Each number is 50 + 10 x the weight over its row's rms, rounded and kept within 0 to 99. Layers, rows and columns count from 0. The size before them is the row's rms in percent of the matrix's.

# layer 12 MLP up, 512x128, rms 0.0735, rows 271-307, columns 64-127
103:57 37 43 56 68 46 47 48 33 55 45 54 41 42 44 40 59 67 50 54 35 58 47 56 44 66 61 60 56 61 56 59 54 49 61 54 52 42 52 51 20 28 56 24 45 38 46 50 32 59 69 48 58 65 26 58 53 57 43 43 45 62 48 61
096:66 47 59 64 46 47 40 40 45 60 30 44 49 40 43 36 47 52 57 45 37 62 48 55 48 54 48 49 57 48 62 35 59 56 41 57 46 52 53 69 71 40 56 56 38 39 51 38 29 56 45 34 42 54 61 57 39 49 44 33 60 63 54 52
101:47 42 42 65 40 40 49 51 44 56 45 52 53 55 49 34 40 50 48 58 57 53 55 59 47 42 53 62 57 53 74 50 42 46 37 56 46 32 48 40 47 65 45 46 35 64 53 50 61 35 63 35 31 58 75 55 65 54 61 48 62 59 33 46
096:57 61 51 35 35 34 61 49 46 49 44 39 33 40 54 59 70 53 57 40 62 45 56 54 55 55 34 65 56 41 48 58 56 53 54 56 45 52 52 68 39 38 51 37 52 61 46 41 40 50 54 57 36 66 41 70 65 54 53 43 49 63 52 54
108:46 57 33 43 38 39 48 28 43 53 55 57 47 44 70 53 43 62 48 28 59 46 53 39 38 46 58 49 50 60 51 63 47 46 50 55 53 46 58 36 48 38 21 62 62 70 58 56 47 62 38 58 45 24 45 47 46 60 53 46 60 59 65 47
100:39 53 42 57 41 46 55 55 54 38 65 58 55 47 52 26 49 48 38 29 36 37 47 60 49 67 38 56 45 39 32 51 48 59 47 54 47 46 50 45 60 58 58 56 44 40 50 46 33 49 52 50 48 34 67 39 51 45 46 61 47 67 49 65
112:53 34 51 48 59 52 55 60 49 47 56 62 50 60 52 41 59 50 48 37 46 54 59 43 52 60 53 67 52 60 46 58 40 22 61 63 81 57 46 51 59 30 49 41 37 41 61 37 47 39 45 41 64 57 59 41 51 54 43 63 38 59 50 38
100:41 63 46 56 52 35 60 63 40 41 37 53 58 72 55 35 45 40 33 35 36 42 60 53 28 38 60 30 64 35 50 54 46 46 56 34 45 52 52 54 48 49 70 54 54 57 51 65 69 60 56 43 29 42 46 30 55 52 60 38 57 46 57 39
104:53 46 44 49 49 62 72 38 64 44 60 71 52 43 53 51 52 51 61 56 46 59 48 53 50 39 50 44 48 62 58 62 31 55 59 54 43 40 43 64 54 42 49 51 65 37 45 42 58 52 59 39 56 44 33 37 59 54 43 56 56 48 57 37
102:52 54 42 48 71 26 30 53 37 61 32 48 58 51 23 57 51 48 42 37 44 56 39 68 45 48 49 55 43 45 57 52 54 70 49 48 47 38 58 58 39 46 57 33 35 47 33 46 77 41 41 46 48 46 53 49 65 55 52 63 56 61 40 65
099:39 52 36 51 47 60 54 47 43 61 63 58 54 33 48 59 62 60 33 35 56 57 47 71 52 63 60 41 40 46 50 36 21 61 49 70 56 54 46 58 59 57 44 38 49 52 74 54 40 28 32 35 55 61 68 51 47 60 47 31 49 45 46 42
099:43 55 63 41 47 61 62 45 35 52 51 69 62 56 54 56 59 58 52 31 50 37 53 59 62 54 39 32 43 44 70 55 49 38 63 45 48 51 49 65 40 34 52 52 46 47 42 49 46 55 64 58 50 57 30 48 58 49 48 54 31 58 36 25
107:39 58 57 58 57 42 56 59 46 48 58 39 49 67 47 40 59 55 71 41 52 44 49 29 44 43 44 40 51 48 41 64 44 67 49 48 63 48 57 51 61 55 61 46 34 40 48 41 71 37 64 51 56 47 54 63 42 36 62 55 56 52 50 58
089:44 59 48 47 34 44 51 53 56 39 54 54 36 53 50 60 31 61 63 33 44 49 54 31 51 58 48 36 46 63 45 53 70 59 41 41 64 70 54 42 58 32 46 75 47 56 57 55 46 49 59 36 42 64 55 35 58 37 58 49 68 47 66 46
096:58 51 47 52 54 50 49 65 51 61 42 52 47 44 41 40 43 38 57 59 35 47 63 46 33 31 50 58 48 47 57 52 58 45 49 52 51 57 54 55 52 37 52 57 48 54 54 49 57 49 48 51 32 52 71 32 40 39 55 37 51 42 39 46
086:38 58 40 41 57 58 52 47 59 44 60 52 69 50 60 58 47 49 54 44 37 45 32 38 48 41 45 57 58 50 36 57 57 38 45 33 39 62 55 54 56 36 43 48 48 44 38 59 45 61 60 61 57 33 46 47 46 63 40 62 47 61 41 28
098:58 31 51 40 51 63 38 56 53 52 53 37 44 46 66 57 56 59 61 57 46 43 46 40 53 46 41 54 44 52 44 57 47 58 62 53 37 60 48 52 27 43 58 47 68 49 68 50 47 41 63 68 63 49 46 52 60 46 58 52 52 51 69 42
098:43 36 41 49 47 36 49 71 48 49 55 46 53 50 56 52 48 41 66 55 47 28 59 70 46 44 39 44 47 41 46 48 36 56 41 45 56 41 60 38 53 33 66 66 42 46 26 60 46 61 36 63 61 33 41 57 42 65 58 46 63 54 39 45
101:34 73 53 51 53 56 57 39 44 44 57 49 53 23 31 43 38 51 63 53 61 56 48 53 42 41 50 58 54 74 50 59 36 57 37 45 61 57 46 47 53 48 44 62 46 36 78 39 37 58 46 55 39 54 58 62 58 45 52 54 55 37 45 54
100:45 56 36 42 51 59 56 66 41 41 60 73 49 52 47 42 44 61 54 44 57 49 34 48 74 40 39 53 56 39 52 58 52 56 39 59 46 52 53 50 50 59 61 60 69 68 64 41 58 68 25 56 65 50 49 76 59 60 51 66 45 44 61 77
103:50 53 66 50 60 42 49 59 73 50 56 52 47 47 47 59 40 46 60 53 54 51 49 78 56 56 33 61 50 52 24 54 37 38 44 52 46 44 38 39 41 59 73 47 28 39 57 38 48 39 38 61 39 47 44 48 40 60 46 52 46 43 46 44
103:63 47 46 44 41 62 54 50 30 53 55 42 55 65 54 46 44 56 63 46 50 50 65 51 36 48 46 42 54 47 47 53 53 41 46 53 59 53 66 46 47 61 51 47 27 36 30 57 54 51 38 36 44 44 44 52 52 42 74 47 52 65 39 47
100:44 42 57 39 69 52 44 58 66 36 62 39 49 55 45 40 56 58 54 56 59 43 47 50 46 51 56 44 48 57 39 41 43 49 56 40 54 36 51 54 58 36 52 60 48 56 67 68 51 43 43 49 51 57 51 44 60 45 41 56 42 26 54 43
104:36 43 56 61 31 53 49 63 55 50 50 51 69 54 58 51 63 40 46 51 43 54 53 53 42 38 46 62 43 51 67 55 45 59 73 38 71 56 26 48 65 58 48 59 52 49 49 50 43 56 56 43 63 45 34 53 47 53 42 48 27 70 45 53
108:50 53 60 42 73 48 46 44 33 39 50 56 59 41 62 62 32 45 45 53 57 73 33 44 37 50 56 47 33 45 47 57 63 35 32 36 56 46 47 32 67 50 55 66 53 54 40 63 30 52 47 54 48 46 56 47 57 41 65 46 49 45 43 46
105:55 61 39 63 56 38 28 56 65 49 41 39 58 45 40 54 48 53 49 64 45 48 49 43 46 46 69 44 60 47 39 43 36 45 42 55 56 53 61 47 63 49 46 50 39 42 20 45 42 37 55 55 51 48 49 77 34 44 54 43 53 50 53 55
110:52 43 33 38 51 53 43 46 58 55 66 44 66 37 50 36 47 48 51 44 62 44 66 46 51 49 42 42 45 57 49 55 34 46 47 49 63 50 42 52 57 57 23 30 39 39 45 45 61 59 56 64 63 49 37 40 57 51 68 53 52 52 57 58
094:54 45 74 41 37 47 50 64 47 35 55 53 63 71 61 55 42 51 61 60 39 37 49 51 49 78 58 56 56 40 61 48 35 41 44 51 42 49 57 67 47 69 31 32 66 44 49 50 46 49 48 56 30 58 46 65 51 63 54 49 49 51 34 57
090:50 57 53 44 59 46 48 40 33 74 46 69 40 55 60 41 37 64 41 44 49 39 58 64 56 40 45 46 64 50 55 62 47 47 55 67 68 31 69 52 37 35 57 46 55 50 42 40 47 62 48 36 58 33 41 45 62 44 40 55 51 51 60 44
105:54 57 59 54 56 63 47 49 55 53 69 37 63 57 32 40 75 44 45 43 38 65 43 67 43 70 54 66 59 51 47 40 62 45 53 40 54 37 52 49 47 61 53 39 55 50 60 52 37 45 54 47 24 44 44 46 67 48 48 60 50 50 56 51
096:56 31 60 60 58 51 60 40 57 54 61 62 39 42 57 54 48 38 46 40 49 56 60 41 39 53 50 66 50 57 63 53 65 35 48 43 57 70 46 67 50 46 51 41 65 44 48 34 49 46 46 37 66 57 41 51 58 40 62 43 45 50 41 33
094:53 54 64 54 47 47 56 60 72 42 51 48 55 53 63 49 52 60 35 56 50 42 33 64 65 43 34 49 42 57 55 48 59 56 51 47 30 51 45 50 66 38 56 38 53 44 58 52 45 28 55 42 55 65 47 53 50 63 47 63 42 54 33 53
098:55 30 38 42 63 52 51 21 49 50 45 53 58 39 59 48 65 42 39 65 63 47 49 41 47 47 40 39 67 39 49 53 51 56 67 40 55 49 53 60 35 55 62 57 52 55 56 43 63 70 31 49 57 63 64 50 20 36 45 52 47 43 63 51
096:54 40 62 39 44 52 59 49 55 51 49 49 55 46 32 47 58 61 43 41 58 41 57 46 35 48 50 42 51 42 67 67 58 58 56 54 54 70 46 44 70 58 69 67 50 42 41 61 47 44 32 51 60 40 39 27 51 53 48 55 50 54 57 68
101:49 71 45 38 72 47 33 43 39 42 41 58 50 35 45 58 58 22 32 64 63 63 54 59 52 48 50 67 44 55 40 60 47 32 35 32 40 41 41 48 39 45 51 65 60 58 64 54 35 32 61 48 49 33 53 42 55 44 40 49 32 40 45 60
091:45 48 37 70 54 35 51 44 42 45 50 62 46 44 56 53 57 37 59 68 64 50 38 58 71 57 54 39 31 65 57 52 56 58 52 47 66 63 41 58 56 59 58 38 54 39 41 63 37 54 60 41 58 58 44 38 41 67 45 44 67 54 29 42
097:43 49 50 51 67 42 35 41 56 47 47 72 47 56 40 43 57 60 56 53 57 44 41 52 74 42 55 42 52 50 60 51 57 41 51 51 47 50 37 54 42 70 59 36 27 58 57 40 49 49 35 37 48 65 51 52 37 52 54 49 50 50 58 39
# layer 12 MLP down (transposed), 512x128, rms 0.0502, rows 271-306, columns 64-127
100:65 55 49 62 63 26 51 47 43 51 47 44 72 60 60 43 51 52 60 59 67 57 52 54 41 64 49 42 30 44 49 57 57 50 52 56 51 66 51 57 51 40 66 58 32 51 46 65 43 45 46 51 55 41 40 53 50 45 42 66 62 49 54 66
097:53 43 42 48 67 61 49 54 44 34 54 35 51 44 46 34 60 51 57 48 34 58 50 64 60 59 49 54 49 41 46 41 45 43 54 38 54 53 37 65 48 35 58 46 33 39 51 45 59 34 36 50 56 46 62 60 28 48 69 42 47 39 56 36
097:62 53 47 43 65 51 59 48 53 44 71 44 47 34 57 52 47 51 47 54 55 48 38 55 43 57 38 51 34 28 54 52 49 53 59 56 53 52 52 62 39 58 45 47 54 41 52 49 47 47 52 43 38 23 55 39 49 33 44 30 67 37 65 42
102:52 50 69 49 32 46 59 59 62 52 64 62 45 59 37 55 65 44 35 36 49 51 53 48 60 46 49 51 38 70 46 56 46 44 56 70 62 30 56 61 60 42 33 40 47 53 50 54 41 50 48 40 44 64 51 34 61 57 53 39 43 44 60 46
108:35 50 57 37 38 44 39 44 44 55 76 46 57 64 58 54 40 47 54 61 41 71 48 59 38 53 35 68 46 40 57 55 45 33 36 53 45 56 67 46 54 56 43 52 51 53 57 51 49 38 51 60 37 31 48 28 40 52 63 34 54 65 23 42
103:63 49 55 30 40 53 44 46 42 40 36 56 43 45 46 65 45 48 56 74 59 50 71 40 49 49 55 51 48 64 53 45 52 51 51 52 59 45 35 46 55 66 64 60 54 57 46 52 58 44 60 53 52 36 45 30 42 43 54 48 29 61 42 37
110:64 44 42 63 55 39 46 69 54 45 57 56 61 40 47 50 53 43 47 57 61 65 60 48 75 69 47 53 42 64 57 60 26 54 50 51 60 48 36 41 43 25 45 59 32 42 50 43 54 39 49 41 64 57 56 51 52 55 45 41 63 44 44 49
104:27 44 47 42 43 58 76 46 70 66 36 53 27 40 39 32 63 40 45 47 47 51 59 54 64 31 51 49 51 55 51 54 43 36 48 28 56 62 64 59 40 54 43 48 72 77 33 49 60 38 58 48 47 45 49 49 60 51 56 58 37 53 40 45
100:46 57 52 56 50 52 44 30 58 58 39 47 53 45 46 48 54 31 43 64 47 63 52 48 61 34 45 55 47 61 62 47 54 54 58 52 47 49 50 55 54 60 40 57 59 60 37 35 36 44 60 51 51 53 41 61 25 36 43 51 39 48 46 48
103:51 42 61 49 48 63 52 53 49 53 47 38 52 37 43 54 51 38 42 39 52 53 37 72 57 27 58 62 46 49 37 54 52 61 53 45 47 43 40 62 41 49 45 42 42 45 40 59 58 33 40 34 59 59 59 46 58 63 38 53 53 62 46 30
099:58 53 42 30 62 54 62 47 36 46 43 46 48 44 67 61 52 50 51 48 66 56 43 53 67 21 52 42 60 49 46 41 54 38 51 38 38 44 54 58 35 44 34 48 62 51 53 36 73 46 53 48 46 61 54 52 56 53 50 68 46 42 48 45
096:47 47 47 46 62 54 48 54 43 33 43 50 55 51 34 62 51 42 56 35 55 57 46 48 51 50 65 44 65 51 33 49 52 58 48 48 59 36 50 39 54 69 48 65 59 36 51 52 44 71 54 48 54 52 61 51 49 42 59 40 69 47 59 57
107:41 58 62 45 50 46 47 34 50 50 47 59 57 52 55 40 59 73 58 35 55 54 51 48 34 69 45 37 39 64 48 52 37 64 51 51 53 52 38 47 53 63 68 55 37 46 58 41 64 50 45 39 42 45 65 52 54 36 58 74 39 35 43 64
095:43 66 54 54 46 43 49 51 42 61 51 52 42 51 50 34 45 52 39 42 70 51 46 39 50 37 48 54 53 42 62 57 56 62 54 57 45 35 54 39 50 50 26 42 43 50 31 53 70 49 39 47 45 62 35 53 33 65 57 45 54 63 47 33
097:52 35 62 49 50 49 17 41 38 49 58 45 54 60 54 28 53 52 51 37 51 47 52 63 56 28 49 51 57 50 29 61 44 52 44 30 50 46 35 55 55 35 49 69 70 53 56 47 27 47 44 56 38 51 44 48 47 46 65 53 57 54 37 43
091:44 36 55 58 64 45 44 45 39 68 34 58 50 54 42 42 40 62 48 47 60 50 59 42 52 43 42 23 46 51 53 59 46 55 56 61 38 65 37 57 52 41 47 46 42 82 64 46 57 45 46 45 62 45 46 47 66 60 53 46 49 43 41 62
090:39 48 53 53 30 57 27 55 69 46 52 51 56 43 48 51 55 57 43 43 49 50 36 53 30 54 59 44 47 65 37 40 59 23 47 67 49 53 37 72 58 46 68 67 49 52 45 53 59 69 45 48 43 52 38 49 65 64 40 59 46 55 50 55
097:44 52 52 47 61 45 48 41 46 62 65 44 51 57 63 56 35 67 65 49 46 50 61 47 65 44 59 50 55 48 46 47 47 49 44 42 66 36 55 74 52 56 43 48 52 46 56 56 56 43 53 40 42 50 49 45 52 68 31 34 53 57 31 55
096:45 36 40 61 56 47 70 56 54 41 39 40 59 38 61 39 44 54 52 60 57 37 57 40 47 52 49 36 39 50 47 43 61 52 51 52 46 43 56 41 58 58 62 56 39 52 50 74 47 53 36 47 53 43 58 74 45 63 53 59 48 56 71 52
103:33 59 30 42 36 41 30 53 51 55 44 56 36 51 49 46 45 52 48 40 52 62 43 40 49 50 51 59 37 57 48 62 69 53 56 62 48 62 44 60 59 70 53 42 63 47 57 31 65 57 43 62 56 65 54 54 58 51 37 58 54 35 60 42
101:64 60 56 56 57 59 44 64 40 66 47 44 36 55 39 57 61 44 47 59 57 60 50 47 58 47 31 42 55 50 56 58 51 33 65 44 76 41 63 37 56 43 69 44 64 50 46 71 69 37 52 65 54 42 48 36 54 53 40 48 38 56 49 49
101:17 52 40 57 57 36 48 62 60 48 51 59 50 58 54 53 44 48 59 52 56 50 60 54 45 49 44 47 46 40 48 45 64 55 50 39 56 51 60 56 77 34 55 59 45 58 63 52 44 58 47 62 58 46 50 47 38 79 64 48 61 43 58 53
099:60 51 57 39 66 51 42 50 55 64 50 54 46 47 46 38 60 50 50 56 59 36 55 58 37 64 30 47 42 53 33 33 55 34 43 67 49 22 30 50 55 76 52 52 42 71 42 47 54 64 49 44 64 50 52 48 60 35 57 56 51 56 37 36
099:35 53 57 41 59 35 13 47 45 34 37 56 51 46 45 44 48 40 57 35 57 61 39 63 56 56 41 64 48 66 56 49 50 45 53 54 52 44 64 60 46 40 41 48 52 48 54 40 32 36 62 50 53 52 53 66 62 56 58 42 42 50 50 67
107:47 44 48 36 70 45 62 51 47 33 70 67 50 39 40 62 51 48 46 42 40 59 41 32 50 47 56 55 46 50 43 47 63 51 42 33 50 59 49 49 47 41 56 66 55 45 47 62 53 58 62 44 63 49 57 40 69 57 50 66 50 56 48 54
103:62 38 47 54 58 37 55 45 57 44 50 42 41 44 58 55 57 51 50 52 62 50 47 61 62 39 45 36 46 47 49 45 45 52 54 64 62 58 60 65 51 41 61 63 46 62 34 50 46 26 23 39 55 35 51 53 55 65 52 42 62 60 32 49
113:56 46 44 56 50 53 34 50 45 63 42 60 69 33 59 46 46 44 55 42 53 47 58 56 61 44 53 61 46 55 45 59 44 46 47 44 59 38 71 56 50 58 25 46 41 42 44 36 56 35 52 60 47 48 59 52 47 62 59 51 47 58 55 62
097:54 64 42 42 47 49 68 67 57 51 51 52 40 53 51 45 43 59 47 49 69 53 46 44 44 57 37 37 48 55 52 39 58 33 55 32 50 42 42 56 60 38 54 63 53 50 61 53 52 47 47 39 55 52 58 35 45 86 38 48 33 70 44 48
094:43 44 63 39 52 50 59 45 45 46 41 38 35 50 60 41 50 45 47 25 55 37 39 42 59 51 49 38 58 61 29 51 51 43 58 60 48 54 30 57 45 41 61 61 62 34 68 48 58 48 41 46 48 43 53 53 62 43 47 48 57 59 65 52
097:43 29 61 43 51 40 53 52 67 68 62 42 38 57 64 54 35 41 50 51 55 42 37 62 53 46 48 40 43 60 62 53 41 48 50 65 24 63 38 46 72 54 53 46 48 59 40 58 50 40 55 54 52 51 61 66 51 47 30 42 54 41 61 63
102:41 59 51 37 49 46 39 76 62 41 47 40 49 67 39 31 53 39 51 58 39 52 60 56 58 43 54 41 63 48 43 45 59 55 56 45 36 40 61 45 41 67 63 49 40 46 44 54 47 56 54 68 35 48 50 48 56 64 41 45 61 62 69 53
096:56 47 48 53 75 45 51 37 41 42 50 50 41 65 57 50 44 49 57 35 65 46 60 32 53 71 34 44 53 56 47 41 33 54 51 70 51 58 49 52 43 64 48 60 53 72 40 55 76 57 42 50 49 36 36 46 47 73 56 32 43 51 65 34
100:36 57 42 42 51 58 46 59 62 41 67 53 44 48 48 62 51 61 31 59 38 52 61 48 43 55 67 69 46 65 54 41 64 39 43 54 53 43 71 37 44 69 58 60 47 31 44 58 57 25 62 43 49 57 53 56 52 55 58 58 39 52 40 59
098:40 44 56 54 64 47 48 41 51 63 60 50 26 35 32 73 55 45 52 54 36 57 57 44 60 62 61 64 59 47 76 57 45 66 40 44 44 38 53 62 54 46 57 58 52 33 56 73 52 47 63 31 52 47 53 43 42 43 41 41 42 52 57 56
105:48 61 51 32 56 41 44 40 53 35 64 48 60 49 59 58 66 27 43 67 50 43 35 54 56 66 64 59 62 44 57 48 38 38 25 51 54 64 67 29 46 42 59 37 48 60 57 49 39 52 71 46 51 51 47 45 55 62 58 59 35 41 60 60
092:50 55 64 44 57 48 69 48 50 34 48 47 25 39 37 58 63 39 45 53 41 48 68 60 49 46 52 52 70 43 34 47 54 59 44 45 62 34 61 54 53 43 39 46 50 50 39 62 59 29 54 52 44 62 35 30 47 81 57 49 53 46 55 51
# layer 12 MLP gate, 512x128, rms 0.0821, rows 272-307, columns 64-127
098:44 47 53 48 41 59 56 48 61 63 55 56 52 52 52 50 58 43 35 39 28 63 43 77 41 65 62 67 63 56 42 58 61 41 68 50 46 54 60 51 32 40 55 59 50 52 55 59 51 37 48 42 52 53 48 66 58 39 35 40 47 37 72 40
098:59 43 34 56 34 45 51 59 55 42 43 64 32 47 40 37 55 57 44 55 52 70 57 48 60 58 33 46 44 59 47 43 45 38 54 63 43 48 51 51 45 44 53 46 59 55 48 40 48 20 65 65 65 47 53 55 62 51 60 55 61 42 48 48
107:49 52 46 49 42 52 55 47 36 61 40 51 56 64 41 42 50 43 44 53 57 48 60 55 56 49 63 50 57 44 51 23 49 32 66 49 63 51 60 54 58 51 25 54 47 44 52 69 15 48 54 57 41 50 38 42 58 41 65 49 52 47 56 42
113:56 53 48 53 53 45 75 42 54 40 38 62 56 48 48 30 59 59 51 54 58 60 64 59 56 67 38 51 60 51 65 50 47 36 42 66 50 43 52 68 42 37 56 34 43 49 34 55 63 62 56 51 32 52 37 62 44 56 47 61 51 39 44 48
107:43 58 48 33 50 27 48 61 51 45 25 40 55 44 63 39 53 52 54 33 47 67 41 63 55 55 33 47 49 50 43 52 40 50 55 48 47 40 53 62 58 57 30 55 46 50 52 53 53 42 67 64 49 64 48 61 59 59 59 39 67 47 45 42
105:27 52 37 31 45 70 53 45 47 66 61 43 36 54 44 58 62 70 58 38 52 41 49 44 57 38 76 52 43 46 49 42 45 43 44 56 69 55 48 57 40 59 52 62 63 58 55 45 37 49 55 52 61 46 39 54 50 55 42 66 43 44 55 38
104:55 50 46 30 44 58 57 48 53 52 51 42 51 39 61 48 46 33 46 58 59 41 54 51 51 49 37 30 51 53 48 59 61 50 54 34 47 56 63 42 47 48 66 53 68 61 33 67 62 60 65 33 58 40 53 49 57 58 67 76 54 54 42 54
105:41 34 48 33 32 42 39 57 55 45 44 30 49 44 53 61 53 63 52 55 50 30 65 51 39 65 41 35 55 56 76 40 52 46 55 49 52 50 47 52 48 56 43 50 42 49 67 49 47 65 39 53 56 60 56 57 53 55 51 56 51 53 62 46
106:38 44 42 51 42 46 65 34 51 50 47 43 49 29 57 54 48 58 41 55 47 34 55 55 66 30 54 44 40 53 59 59 48 50 30 57 57 49 51 48 45 64 41 54 55 54 62 58 59 66 36 56 60 60 54 42 57 44 49 49 57 35 59 51
103:52 52 34 38 37 62 48 43 27 71 52 41 49 47 56 52 48 57 50 40 63 36 49 54 62 53 63 40 49 46 28 27 38 56 52 57 54 52 57 46 49 65 58 23 43 69 39 49 49 45 54 66 65 51 58 39 50 57 52 71 47 35 49 37
099:45 37 39 56 50 43 51 59 33 54 58 55 37 51 51 57 53 37 40 47 58 46 57 51 46 30 52 41 47 42 44 60 51 58 43 36 43 43 38 57 63 51 53 62 53 46 46 60 58 80 42 47 57 49 55 47 45 60 51 53 52 56 57 19
100:53 57 62 36 39 55 53 40 63 46 43 54 51 37 48 60 34 54 46 73 49 51 43 71 51 44 65 50 51 53 60 42 58 48 48 43 52 55 49 55 47 43 60 33 51 52 65 46 46 48 62 43 51 50 47 60 54 64 56 51 41 34 49 54
089:55 55 61 41 61 55 42 45 50 22 47 50 66 50 42 63 56 66 49 62 50 52 52 47 52 59 47 35 44 68 51 61 64 55 52 55 54 58 43 52 52 45 62 56 53 43 53 56 51 46 64 47 42 45 46 53 73 49 53 53 64 37 57 61
097:60 55 55 56 56 39 55 59 47 47 66 56 55 61 47 43 46 50 29 40 53 36 54 67 45 53 71 54 51 43 50 56 28 38 58 71 51 43 56 53 43 46 53 43 42 51 71 55 65 24 33 39 44 61 44 47 56 55 61 56 58 56 57 54
088:73 60 25 51 39 64 53 43 51 35 49 57 60 48 54 61 60 43 56 50 44 41 52 58 57 75 44 62 64 49 56 53 53 61 43 42 45 43 49 51 41 52 65 43 43 14 42 38 48 46 47 58 30 34 70 55 44 47 48 52 40 55 54 44
093:42 64 63 47 65 49 42 46 62 50 41 30 34 59 56 33 49 56 28 22 44 68 47 35 44 56 54 59 64 58 47 42 63 46 65 62 52 43 45 59 60 50 48 39 48 60 52 53 54 54 65 38 43 63 53 57 55 66 40 63 55 58 69 34
097:36 53 38 52 40 44 39 62 50 42 45 68 49 47 64 49 49 29 47 41 58 65 47 48 57 63 45 59 48 44 50 62 54 43 38 41 55 52 46 42 34 61 58 58 43 61 22 67 61 49 48 72 65 51 53 61 52 36 54 47 38 44 65 62
102:45 50 65 58 55 48 48 74 41 52 42 60 30 46 47 52 56 54 56 46 54 31 38 42 59 43 48 37 64 39 36 57 42 50 38 73 61 42 61 47 49 67 50 37 50 56 41 41 56 77 53 48 43 56 52 59 47 63 46 57 56 71 47 49
100:48 57 48 28 40 47 63 53 71 47 30 39 55 53 50 40 58 38 51 49 41 52 41 48 53 53 66 60 55 67 37 43 46 47 77 56 56 55 50 41 56 51 40 60 55 38 50 30 44 41 53 66 50 51 32 42 55 44 41 45 47 50 61 48
101:60 74 41 76 59 50 53 52 48 49 51 60 70 50 48 44 50 59 50 49 50 72 48 54 44 68 47 38 63 26 30 41 35 43 44 38 49 47 49 60 42 54 49 38 54 48 37 66 41 30 55 48 51 62 54 43 45 62 49 72 52 49 54 63
108:54 54 72 55 51 38 45 40 46 59 57 37 60 38 53 58 47 47 34 54 41 44 20 58 52 54 55 63 41 49 53 61 41 56 55 34 29 45 48 60 49 49 36 45 76 46 75 45 52 53 50 59 64 52 47 37 54 46 46 72 50 34 56 46
109:54 46 46 59 25 61 56 50 52 26 54 53 58 53 74 57 58 45 36 34 52 48 57 41 49 53 54 41 59 42 59 31 52 49 40 33 49 64 53 47 43 47 52 55 46 40 45 45 40 65 60 54 51 51 42 68 56 65 43 50 61 41 51 60
107:45 42 46 52 44 42 23 53 77 28 46 39 50 51 55 56 58 38 61 43 56 52 44 57 67 55 57 44 44 68 62 44 52 56 59 44 54 42 41 63 53 37 49 44 56 42 54 28 57 59 63 50 65 49 53 53 47 63 57 59 37 46 43 65
110:47 34 52 28 51 46 70 55 58 49 74 47 58 58 60 53 56 51 47 36 40 63 58 56 40 49 36 39 40 51 57 60 56 58 67 58 63 46 55 39 60 60 60 47 41 34 43 30 43 45 72 51 53 44 61 56 54 57 53 44 32 41 42 37
110:69 66 55 52 51 48 56 59 26 61 30 60 43 48 70 45 54 70 57 43 50 45 38 62 48 63 40 54 49 49 50 63 56 48 46 47 39 51 44 55 51 50 51 39 54 57 71 49 71 38 65 47 41 48 50 47 32 41 66 36 32 38 61 54
094:60 59 51 47 45 60 60 27 47 47 43 59 53 54 66 33 40 56 53 52 51 59 46 45 47 54 51 51 35 53 51 50 63 59 63 52 47 50 48 58 57 60 47 33 66 44 55 45 42 39 52 58 51 64 65 49 44 61 69 44 59 40 36 71
092:44 66 58 55 57 52 49 58 61 41 40 40 48 53 54 33 51 50 45 56 49 47 46 49 52 63 28 44 51 73 55 40 51 41 37 49 51 32 58 52 56 40 33 55 58 56 69 67 59 57 53 49 47 56 34 34 59 63 55 49 40 60 42 44
092:60 57 50 41 41 49 44 41 43 52 48 63 60 50 41 42 40 45 44 48 53 53 62 61 43 59 63 51 55 31 61 59 39 61 59 55 55 33 72 45 43 55 48 44 55 40 39 42 52 58 43 58 49 52 49 47 39 45 42 50 49 64 44 58
102:49 52 72 33 44 36 53 52 35 81 62 48 59 42 63 40 58 54 52 50 65 34 39 39 52 45 37 36 54 47 40 45 62 50 46 61 46 68 52 54 49 38 60 44 50 63 63 40 57 38 55 46 40 55 55 66 39 43 38 43 44 50 57 48
088:60 57 19 54 54 51 65 48 55 46 50 69 42 48 49 67 39 59 58 48 52 52 35 54 68 48 39 54 41 56 42 38 57 35 42 41 51 67 52 56 56 30 36 57 41 61 56 53 54 49 36 37 55 46 78 56 55 57 60 54 34 40 35 69
101:59 33 40 54 32 57 46 39 56 43 63 32 38 41 58 50 51 45 46 53 48 31 39 56 67 53 37 61 51 58 59 39 50 53 59 68 45 43 44 58 31 67 44 36 53 52 49 52 44 31 44 48 51 50 43 33 44 64 49 55 34 60 38 59
102:61 52 49 71 56 62 45 59 57 43 45 62 57 39 45 35 43 65 65 56 57 35 59 42 51 57 43 51 46 49 53 49 62 63 43 47 57 48 55 58 32 37 50 49 49 51 67 42 46 50 38 50 36 60 48 56 56 62 65 57 35 68 49 65
092:53 52 64 27 42 41 56 45 54 24 44 36 57 36 41 47 46 55 48 43 59 59 52 54 56 64 60 43 46 55 30 47 64 48 59 71 43 45 40 46 57 69 43 33 48 54 49 75 51 63 49 51 48 45 48 51 51 39 56 43 66 36 58 44
083:29 65 53 34 49 45 54 44 36 35 51 42 35 63 44 69 57 60 56 44 44 45 31 50 53 71 31 48 47 36 54 35 50 48 57 47 47 48 61 41 49 48 57 34 52 59 53 55 34 62 57 54 50 51 61 47 59 52 50 48 36 42 48 57
093:42 49 37 67 65 43 68 47 29 24 57 50 55 36 38 58 50 59 56 61 58 42 31 46 49 48 59 42 63 44 62 55 35 57 54 39 57 58 44 52 64 50 52 48 53 32 47 52 63 44 50 41 63 56 45 42 42 81 50 56 63 42 49 40
097:52 56 48 53 56 32 37 58 57 52 64 51 58 47 53 58 60 50 59 42 46 65 38 51 71 63 59 44 42 47 46 57 52 50 50 45 56 43 72 40 39 57 57 70 75 53 36 42 24 58 52 46 59 49 57 46 48 65 38 38 45 40 60 55